Weights of a small transformer language model.
Size: 10 layers, width 768, 12 heads of 64 (1 for keys and values), 72.8M parameters.
Architecture: tied embeddings, capped logits.
Training: a variant of Adam for these matrices, 4216 steps.
Each number is 128 + 32 x the weight over the matrix's rms, rounded and kept within 0 to 255. Layers, rows and columns count from 0. Numbers have three digits each.

# layer 6 MLP up, 2304x768, rms 0.0351, rows 2057-2098, columns 224-255
101071139160159133105134100130149130152115151080102169081121074133159152112115140166116157134126
113165123090148108129130161201130111090080134144121165139156132144205150049116091140084119202141
144119116114137160088092161073115192148048076076168123090175099183151149082118098161122069206162
135141087162165187151137180130125191111163142175139156135132123102129135106103089119132142039118
107114123129170124157119160133144163151107186146145171121165111161144097043133125115133149142142
112099122140138160108136121117133119081144120156117136129185126147150169152122131145170091091093
144121143117049140168214094168103097104134067139096187125170130129088078060123111109126038180058
090121092123164109117088100116054113110084074085105116114128106159130207115129056180160157155149
117133106094102142139114112147082166126141127110084137088115127155138100070146119170108178138113
097124125074097027203144132124122132100126130157138100087121102167150124090161091113118057193132
134123130193099135111110070105094158135147096099146171169133116135126123141142123180098109100110
132197144181135123098168123163087176142121099143170111133054135148164152114131164153049107139159
192126098121098090120159159117169120117103113050154162129104139127165124075171156130172127129117
138115108147079154116132082147130173144133209117176139059147152141152186141195100159077134176161
117141172139134142116148128109083132107178089098119135092133133144187092103098116131150150137152
140071136119128158120155134098097118099103119145092110094153114140116162104146163191131088216068
104178115132188091151132172157055119090163087138138180196107094148131099157090097157136126075160
152111181149111120145104179130174182116134125087153137159146145105151188110106150100113115099128
096097130130195105131152061167109138174125110140138140081177169137170150085115097124145084102122
119175095157127120089159094131130138141158104143113121132156155162134110109165075151133136134113
114126069155142100115127101136089138124125142140138111104102111151109115092116144162114087143151
116134139158131059185140136138102095120142118130096140093124115088162166123141137138130133076133
162099104186125095157114126126104167110148050141099172154100122135128132120085137141114129096143
125127123105142133133119151161128107119121124119170132147095097142137104120145117199153117126147
141095107132116144129155148117154112097141142155139176077139126176113196147186073133173115121159
129096166135140136151087150097138109172138162107219164133208122128125200154129106091096113173143
147101089137130145182203090116077229070139063137134124153163144198144185086183162134142165145097
125078092170151168149116091106182137098149150103159131067148111119161154154101174157167086165131
098107147143144119184154129124144133082099085090124144105151114136107105140144102117152130150106
133126169120130187147174120093115098079110087167138152142137131092128110118148067109167071094161
100113158101181119168129161174116110147186070116078107172134136146131127100119098139068117145094
151110117133145196100110062168114175177169135165147172157124087112153145134152144150133169154151
092157155173111154165153099120103100132129132097155200126114110106112147083091139152116100126140
077099068125105118145158114134130177101127145059143169130125111129139209096168124185106118143113
069146139128104112092115085123099148113118118124119143139061132148114107108095075178130123177152
192121109148158109150133096154085145086133117170090149143135097104161131106129113165127099178080
113094214171142141180098168082093133081127104141124172059136161148101092137123151138181166099123
083160111106073078155130134149142112152143120111115119100155144162117117148135120135145187132054
151164172163098132156127118173126107136095117069128098177142102077099126135130132182144110095118
089168054170082067075146102154086149158206145116068166184113137109157143109212085165160137146130
120109107093081086099072097124105156100123133155164112106172129150120091115125146141133131174183
140132089160153141102147164062104096162101155041126141129149095171157109127111099154141088091176
# layer 6 MLP down (transposed), 2304x768, rms 0.0301, rows 2057-2097, columns 224-255
124181102165121118104103156084139086154129106191148121154155083138166164209116126107137157100079
135112217126070170178187151130145132113141162121122112144129090141114065106088142097163120133085
147064137173133096145106156143139135205137102152123169146099125166088108166174130208128133120123
113180153100141078148161106123135102066157046163126125120094081138132135125141136137106135100134
165139155132140138101147139128106131117138095128137105132145133169140127121148149088106106137113
118164172153076116145141088146100135154089130156114117123111136150155063071123156196168114123131
117129103115109135153128154151088125137109099173080144152115131149075094166100155121107088181070
071128110120141122100166160134193133087120119174119116138107099148131176176123115099150100149099
135122142171122120088110153101155101111110168137159152122115102155126133121106083108130116117117
166126127131149169122142139093171112079086136128091127136136153115134137162124162152098160110168
172070121177097117135148207092146130131108145129081153130149092173132089129099164140186140144157
099168118088105148079078127178150169139099116098117137134142104094163135135106176106142101151104
146063156150079107146086161057196139169103056118126112124112186114143131124098204114131109135176
075104120135224133114138173173126104121167153150117167186147123135101089083211161181127151121121
094105154154123091152142084118082140130130098111171135074133093154163148108176123164145115143163
187153138133122130111099148051136149126138106104129128119117079111145153133123079103102106090160
072136112136071111100168172138138159111118198116126104155165117147106118148145109196139124112096
163137094092114119130145109141148140117162109161088103121094138146113124167121131141114137080094
086149115139097160144167078178140110115157142128109096103095113165149102137127129124074094124061
136132167117158099123133126091140146097123118167126109130138085096123113165121120142171112131136
130114093147123117207133136104140140130062124111087144112160145089126109137105138121091105112118
121180141125131161105121187126143159131153088111110097097151105160118108124116137121106146150082
095168133096176144110104092152096131132117149117195086104150127175157115100178105133132121131122
086097103156051160198066139112148155138146109194129158116142135084105101082140106072139175155123
144114112139109166123117106087103160191144094155214111141138120136151149128167144142165172081207
115164073137120104097158097160110188109078134147139180087090153171137133104129170064097116119092
075201119102180112112102156135105122124138153109110162153078114146174146129099111140092149146101
116181127101110114147160128104197105157129219179174140107092161183124159121122107168125060175112
113118148125115094100152092123104182143124087111131175099126143064122123086112132082114055097156
106116164107123141152138137145100124078103103121147097137149145156101158079088142092085234038135
074113106085104082105131129183062114138131172145108106107132134141155145184160123166074136154156
081080111118132058150182142122148043054155148094062134091153115123130140116132163123069132107100
156119111132084106141133063137146028163103120143098145166095135065132086088091117133046076094168
193090100140081167148052147116094121150131189121135143120106117141142129174119158115097128149099
164153131090148163160167132114112131151160157155119112132140132154147153090163185148100137094085
032087123177148123054127164129131115194092093177129128125136121154122155146083119077144177145136
132158098112066149155119116124127135196105170084143155157168112102095090140185103092114119160191
133092108187111165179124083125103115156164103074142101126141119115128131183123111135169122127109
146116128098118096077108174129119132107132132126168063088104113155125120121115139160099112171102
141121121117156148144108128126154124130087088155204111146159141150114156145120157149132130147149
123130097176173136089159135055075174066179172146162167114117106150132091116115107120053080200090